Weights of a small GPT-style language model, trained from scratch on English Wikipedia.
Size: 11 layers, width 128, 4 heads of 32, MLP 512 GELU, vocabulary 3095, 2.59M parameters.
Training: a variant of SOAP for these matrices, 2528 steps.
Each number is 128 + 24 x the weight over its row's rms, rounded and kept within 0 to 255. Layers, rows and columns count from 0. The size above them is the row's rms in percent of the matrix's.

# layer 5 MLP down (transposed), 512x128, rms 0.243, rows 60-72, columns 0-127
size [107 113  94  99  95  94  99 104 100  96  95 108  94]
[[ 87 172 110 125 140 126 131 124 141  88 109  99 112  80 125 147 140 126  95 103 160 117 115 120 139 125  91 116 115 122 138 131 121 165 107  87 127 101 130 108 141 112 126 117 127 135 132 134 147 115 120 126 136  91 118 108 172 159 139 157 169 163 178 156 174 140 163 106  94 138 147 130 136 105 108 166 153  71 114 123 153 127 163 133 153 128 106 115 163 112 131 120 106 119 139 114  74 104 177 154 119 105 119 113 179 159 112 123  85 163 120 173 120 111 127 138 146 119 145 145 110  95 155 125 119 117 177 117]
 [101  90  74 191 134 100 110 108 159 136 141 122 112 143 135 124 156 134 179 126 100 126 103 136 148  88 187 125 117 102 126 153 140 129 135  84 151 133 117 154 116 151 111 140 147 175  88 112 137 142 181 105 127 152 141 162 100 119  91 179 173 106 106 107 107 148 145 135 124 123 132 160 154 112 142 145 119 140 128 138  86 133 108  89 155 145 106 131 115 126 128 134 134 127 132 127 132 152 166 114 101 170 125 172 108 113 103 110 179 108 133 110 117  96 135 116 142 127 115 126 148 134 138 151 180 123 140 124]
 [118  97 135 136 118  93 141 154 127 138 119 125 155  98 143 143 131 118 148 120 125 154 120 160 108 124 162 111 151 144 154 137 124 142 146 138  80 167 134 143  91 149 130  97 125 155 117 124 142 117 141  98  98  72 118 119 111 154 126 146 125 135 112 124 119 102 183 149 119 109 171 154 171 124 158 113 117  95 124 169 104 138 151 114  92 103 104 149 134 148 127  79 110 105 123 148 122 161 143 107 155 107  64 163 177 138 153 164 143 114  88 137  68  99 150 123  97 135 142 114 106 119 135 144 151 127  88 163]
 [143 122 165 146 106 148 127 172  90 158 144 105 155 132 169 119  95 166 146 125 148 157  92 121  58 121 150 114 111 135 115 140 126 135 105 168 112 122 191 138  97  93 120 112 121 101 136 115 113 141 135 156 134 166  40 120 122 101 129 148 103 112 140 146  99 150 148 138 127 123 170 139  97 115 138 147 138 126 118  90 133 136 112 151 164 128 157 154 140 134 107 117  79 123 131 139  81 148 130 105 142 111 141 145 142 143 131 110  97 143 143 105 111 130 121 142  72 121 139  92 125 110 138 133 165 126  95 135]
 [110  80 138 159 164 144 107 138 165 140 159 159  94 173 105 129 155 146 131 146 167 115 118 105 112 142  93  92 162  77 126 123 134 167 130 113 156 141 117 111 124 132 141 114 148 117  87 124  96 144 151 122 124 118 139  97 171 144 167 139 153 131 148 147 108 116 140 118 123 159  77 113 128 113 153 137 118 113 161 116 120 152  83 122  98  88 160 126 113 121 106 143 179 172 133 115 112 157 107 101 142 126 137 111 125 122 159 116 110 148 136 126  90 155 149 112  78 100 129 106 104 165 133 162 137  90 130 163]
 [160 147 127 145  89 103 134 103 143 153 123 107 106 179 141 130 153 115 148 139 115 141 105 130  97 111 155 166 110  83 128  91  95  49  97 132 117 121 128 176 151 134 148  92 128  99 172 152 150 146 114 113 157 149 130 121  74 137 107 124 140 126 115 129 104 154 128 103  85  98 140  93 112 115 106 124 142 144 116  73 113 133 114 128 146 101 158 158 122 133 164 143 154 122 143 137  96 131 125 120 133 119 111  91  83 111 155 156 112 149 146  96 158 135 108 111  82 163 147 130 135 139 128 133 143 111 103 155]
 [115  94 127 154 100  96 139 101  97 114 145 104 102  98 137  79 150 128 103  86  96 143 122 154 158 131 139 127 107 163 148 153 125 166 124 155 142 150 103 145 172 108 127 136 129 106 112 133 110 135 110  62  80  90 166 130 157 171 146 121 112 128 109 150 133 139 143 137 190 103 103 120 118 152 146  76 124 153 148 152 155 132 133  96 168 152 156 137 162 112 137 119 172  97 139 112 156 132 153 108 126 133 144 147 110 115 105 115 140 131 114 103 124  85 147  98 122 107  98 136 143  97  92 123 126 139 152 119]
 [134 118 154 162 121 126 130 132 104 124 138 163 131 125 114  88  98  64 112 114 145 117 169 132  95 155 114 121 148 130 128 192 138 162 148 112 147 175 152 155 131 151 132 110 155 120  99 127 129 184 130 112 145 131 124  92 130 153 110 174  99 134 170 112 124  91 150 157 145 127 128 108 153 122 163 122 149 131 108  98 123 156 127 118 117 142 138 142 116 141  99 130 133 151 154 166 149 113 139 157 127 161 119  99 104 199 120 100 103 124 167 102 144 112 157 115 108 155 110 110 103 141 163 112 115 140 110 183]
 [ 77 132 147  85 149  92 113 112  97 135 132 148 182 127 145 145 185 132 123  83 101 126 152 119 138 125 141  86 158 137 127 148 115 169 125 137 142 149 128 133 156 153  85 132 108 177 112 128 107 148 133 182  88 119  97 112 160 110 133 100 132 130 113 149  91 124 156 118 151 134 106 130  97 108  96 158 133 114 165 132 127 124  98 122 131 151 147 141 117 108 132 165  85 162 133 139 113 122  82 140 127 143 106 111 145 179  89 161 139 116 129 131  93 140 103 129 120 140 132  75 123  90 147 110 140 136 161 124]
 [ 84 141 109 148 133 116  79 114 124 110 119  95 151 146 122 127 127 134 147 106 153 118 130 122 136 101 114  91  82 115  94 143 104 148 166 140 136 105 158 130 168 162 119 158 157 132 135 138 160 119 114 112 128 128 132 119 151 107 127 176  98 140 126 127 139 118 112 128 145 123 163 105 169 149 133 105 109 159  85 148 117 141 115 126 121  83  94 137 120  81 189 111 106  94 114 160 133  82 128 108 104 120 180 118 150 127 168 135  71 133 153 155 131  87 128 144 136 151 101 179 106 118 148 131 101 151 102 136]
 [137 135 137 127 117 154 112 144 161 146 123 116 106 127 105 147  95 131  99 172 130 122 128 138 136 125 119 133 127 133  87 142  82 140 118 126  92 109 130 151 191 172 133 110 161 134 129 131 165 126 146 138 160 132 105  88 112 174  99 106 106 110 108 129 131 140 110 120  95 150 127 140 131  59 110 128 137 100 113 145 139 157 111 154 121 193  86 123 133 154 147 127 138 145 168 126 141 152 127 143 137 158 145 132 152 144 132 151 125 141 166 115 103 166  84  84 135 162 161 108 125 143 106 191 112 159 108 161]
 [189 142 128 154 144 148  93 127 105 122 160 129 142 124 145 115 116 108 145 158 142  93 118 113  92 123 126 172 139 121 176 149 151 125 115 131 105 132  94 136 105 168 100 205 131 111 140 158 139 131 117 145 146 165 126 109 157 112 141 106 149 158 128 157 150 146 152 192 119 115 156 108 127 159 125 159 124 111 129 111 103 119 174 160  74 138 120  91  83  98 117 111 117 142 125 100 109 130 140 116 158 136  90 156 117 139 139 128 146 110  95 119 171 136  89 139 132 133 159 116 148 167 144 101 128 128 137 147]
 [120 169 119 162 121 104 114 130 121 107 138 119 126 179 116 145 140 146 108  94 126 186 223 117 102  97  93 157 152 173  94 142 111 142  98 110 151 141 136 145 114 129 118 139 116 147 158 128 123 157  87 105 146 158 116 147 145 163 152 153 157 154 115 128 113 107 179 127 126 140 101 136 133 132 147 124 112 128 115 147  99 138 131 138 131 123 153  96 104 126 141 115 147 122 118 147 157 119 156 121 115 131 131 138  59 155 123 190 125 131 128 140 174 127 101 169  94 137 123 137 123 111 103 134 136 140  94 149]]
# layer 5 MLP up, 512x128, rms 0.236, rows 61-72, columns 0-127
size [111 102  98  95 105  95 108  87  96  99  98  90]
[[144 158 144 179 131 138 142 141 135 136 159 139  70 108 105 131 140 178 114 141 169 124  85 127 153 100 156 164 124 155 156 151 135 103 151 145 142 167 119 102 139 143 126 162 125 158 142  95 113 133  94 141 175 112 145 129 142 117 111 172 122  82 101 123 125 119 103 153 118 100 114 119 135 122 138  97 144 122 140 142  98 153 118 116 114 120 156 144 118 156 139 129 176 160  99 169 134 142 148 110 129 130 121  87 168 142 170 166 125 109 115 109 102 103 114  96 101 113 119  90 182 167 147 145 147  99 136 127]
 [110 134 125 133  76 115  92 130 122  99 172 136 167  87 136 117 100 118 127 110 113 153 128 109 122  92  96 143 144 162 120 120 123 134 138 111 111 149 147 117 116 127 105 116 128 164 104 103 135 112  64 146  79 176  93  70 109 112 111 153 129 139 134 123 115 135 143 118 134 126  81 111 157 164 121 106  92 100 105 113 108 126 123  79 102 115 137 106 129 150  94 147 121 159 154 131 124 100 118  87 109 117 166  79 138 127 120 131 137 124 102 127 160 127 153 120 107 162 169 130 123 135 154 191 115 130 141 162]
 [101 146  87 142 158  98 127  89 162 116 130 103  66 121 124 107 137 123 136 149  99 147 149 139 155 143 109 187 107 111 171  91 104 116  71 108 101 102 107 143 181 152 160 129 130 122 135  98 115 128 142 116 153 125 113 164 168 128 139 144 144 111 120 139 140 134  77 107 127 100  94  93 138 120 118 115 143 120 131 144 130 113 157  58 102  83 142 142 125  72 126 111 131  91 129 126 126 108 145 105 126 135 114 139 140 147 136 125 166 110 134 121 115  80 154 112 148 114  91 139 127 122 121 160 120 154 135 133]
 [129  95 146 151  86 141 133 120 127  98 172 109 144 138 130 124 137 113 117 107 145 145 161 121 135  99 177 140 189  91 127 169 131 124 144  91 122 133 109 125 134 158 125 121 140 107 144 118 128 120 151 165 123 130 129 130 164 137 131 162 116 115 100 124 117  92 119 113 108 117 158  98 110 140 118 113 102 115 166 102  78  99 145 103 145 154 119 126 121  77 141 179 129 140 187 148 107 100 117 110 129 158  93 148 128 154 152 110  84 115 127 139 121  75 115  86  96 110 174 155 144 140 118 160 128 126  84 110]
 [118 129 139 164 140 100 122 103 174 136  64 144 119 138 103 135 106  95 128 142 164 143 153 119 149  84 115  95 139 132 134 165 149 178 142  99 108 157 132 128 173 128 147 147 135 159 126 111 122 115 133 149 109 167 147 155  70 102 141 114 151 129 131 160 147 131 142 151 116 150 116  95 136 115 130 136 146  99 125 124 120 124 130 150 119 171 158 120 125 102 131 100 144 151 155 138 154 132 131 144 111 144 126 154 155 146  89  93 135  98  78 156 112 109  87 130 162 101 115  83 182 150 122 158 144 178 145 123]
 [156 140 139 113 124 146  96 120 120 137 109 117 145 162 112 143 123 134 133 164 136 127 134  96  90  97 128 143 146 145 107 144 143  98 114 128 109 169 134 119 104 108 138 110 119 144  90 144 137 143 167 138  92 138 129 142 109 130  87 120 146 158 128 161 130 125 138 151  86 147 125 119 146 116 142 155  54 143 125 139 159 146 137 166 119 105 133 130 126 129 117  81 108 171 122 143  65 149 129 133 164 101 103  63 140 172 105 156 108 143 117 118 111 103 100 136  78 148 137 114 210 103 145 108 138 136 135 119]
 [140 163 163 166 132 130 144 124 143 103 151 106 124 122 128 102 120 115 153 147  94 145 135 118 131 129 111 101 112  86  71 112 120 103 117 110 174 103 156 146 148 131 162 133 144 106 102  96 114 167 163 163 154 136 143 152  75 154 132  97 145 145 101 147 123  97 107  95 131 153 135 122 130 114 104  78 126 116 112 165 116 145 124  87  99 102 126 159 116  91 134  96 122 121 121  92  77 140 135 164 109 148 163 151  92 106 168 149 130 134 150 133 161 157  96 133 114 157 103  97 119 114 131 135 146 158 114  91]
 [183 119 128 182  67 146 113 102 166 109 118 105 106 128 138 102 121 164 139 138 133 158 109 114 162 138  96 126 115 136 116 128 160 142 170 151 133 133 109 140 151 140 166 132 126 114 100 110 121 130 116  99 124 113 134 140 135 152 104 158 135 158 127 125 155  89 135  82 104 135  88 167 143 133 144 135 148 129 121 124 110 107 159 112  92 119 128 129 152 138  75  96 180 108  48 117 128 148 122 127 123 156 159 134 106 109 131 133 105 181 145 109 142 121 165 146 151 153 123 161 138 107 119  98 133 165 142 105]
 [138 121 104  94 128 140 133 117 129 148 150 140 127 136 118 149 137 122 149 120 117 132 124  87 112 134 144 121 141 129 120 115 161 112 164 177 134 128  95 121 107 134 144 123 166  90 119 133 126 113 126  65 116 147 108 138  96 112 135 103 140 125 116 105  73 134 128 117 133 159  62 107 138  97 124 191 133 126 151 118 136  72 174  89 131 135 150 135 164 167 115  92 169 135 168 107 129  92 133 132 129 145 116 130  69 164 115 105 149 152 107 117 118 136 122  76 163  94 119 134 133 106 138  99 140 179 123 132]
 [121 136 138 146 169 149 101  97 146 117 123 132 143 130 169  93 149 125 184 125 121 121 151 119  95 144 168 152  78 118 139  82 144 105 138 141 112  97 109 152 151 134 133 131 135 115 136 160 138 184 134 149  88 110 129 121 130 128 108 139 137 188 122 125 109  91  95 169 154 134 106 118 160 173 148 139 128 140 116 137 110 155 183 173 147 145 135 113 158  95 123 112 126 158 115 118 120 180 130 114 142 107 139 142 134  99 143 144 115 141 104  92  98 152 117 160 107 131 118 143 158 193 113 145 137 139 141 159]
 [153 158 122 119 149 145 117  83 169 107 111 101 112  82 121 133 143 111 160 158  70  95 170 160 131 103 147 107 181 137 144 104 126 126 129 161  98 142 117 141  97 155 130 144 142 108 110 157 109 138 117 109 125 145 156 154 106 122 121 112 150 103 167 135 132 100 117 181  88 120 112 113 124 116 148 138 120 105 120 109 122 135 134 127 108 121  92 149 123 119 112 144 152 112 120 134 145 125 121 145 140  97  79 134 144 143  94 116 137 117  99 105  67 139 121 114 152 166 133 160 197 186 106 157 130 106 121 117]
 [182 173 160  99 148 117 169 151 104 105 144  98 162 129 117 152 149 127 145 157  98 155 130 126  95 118 147 104 142 105 118 120 128  96 131 116 167 168 149  83 165 114 111 133  85 160 134 168 140 148 139 144 147 181 158 133  97 128 131 161 142 147 125 151 144 125 144  82  94 137 142 117 154 139 135 147  86 117 176 141  80 109 100  78 142 132 165 150 144 138 107 110 125 111 154 133 135 107 111  95 118 117 110 159 102 147 172 111 120 148 109 137 138 144 120 129 139 132 103 147 120 137 118 144 158 154 163 119]]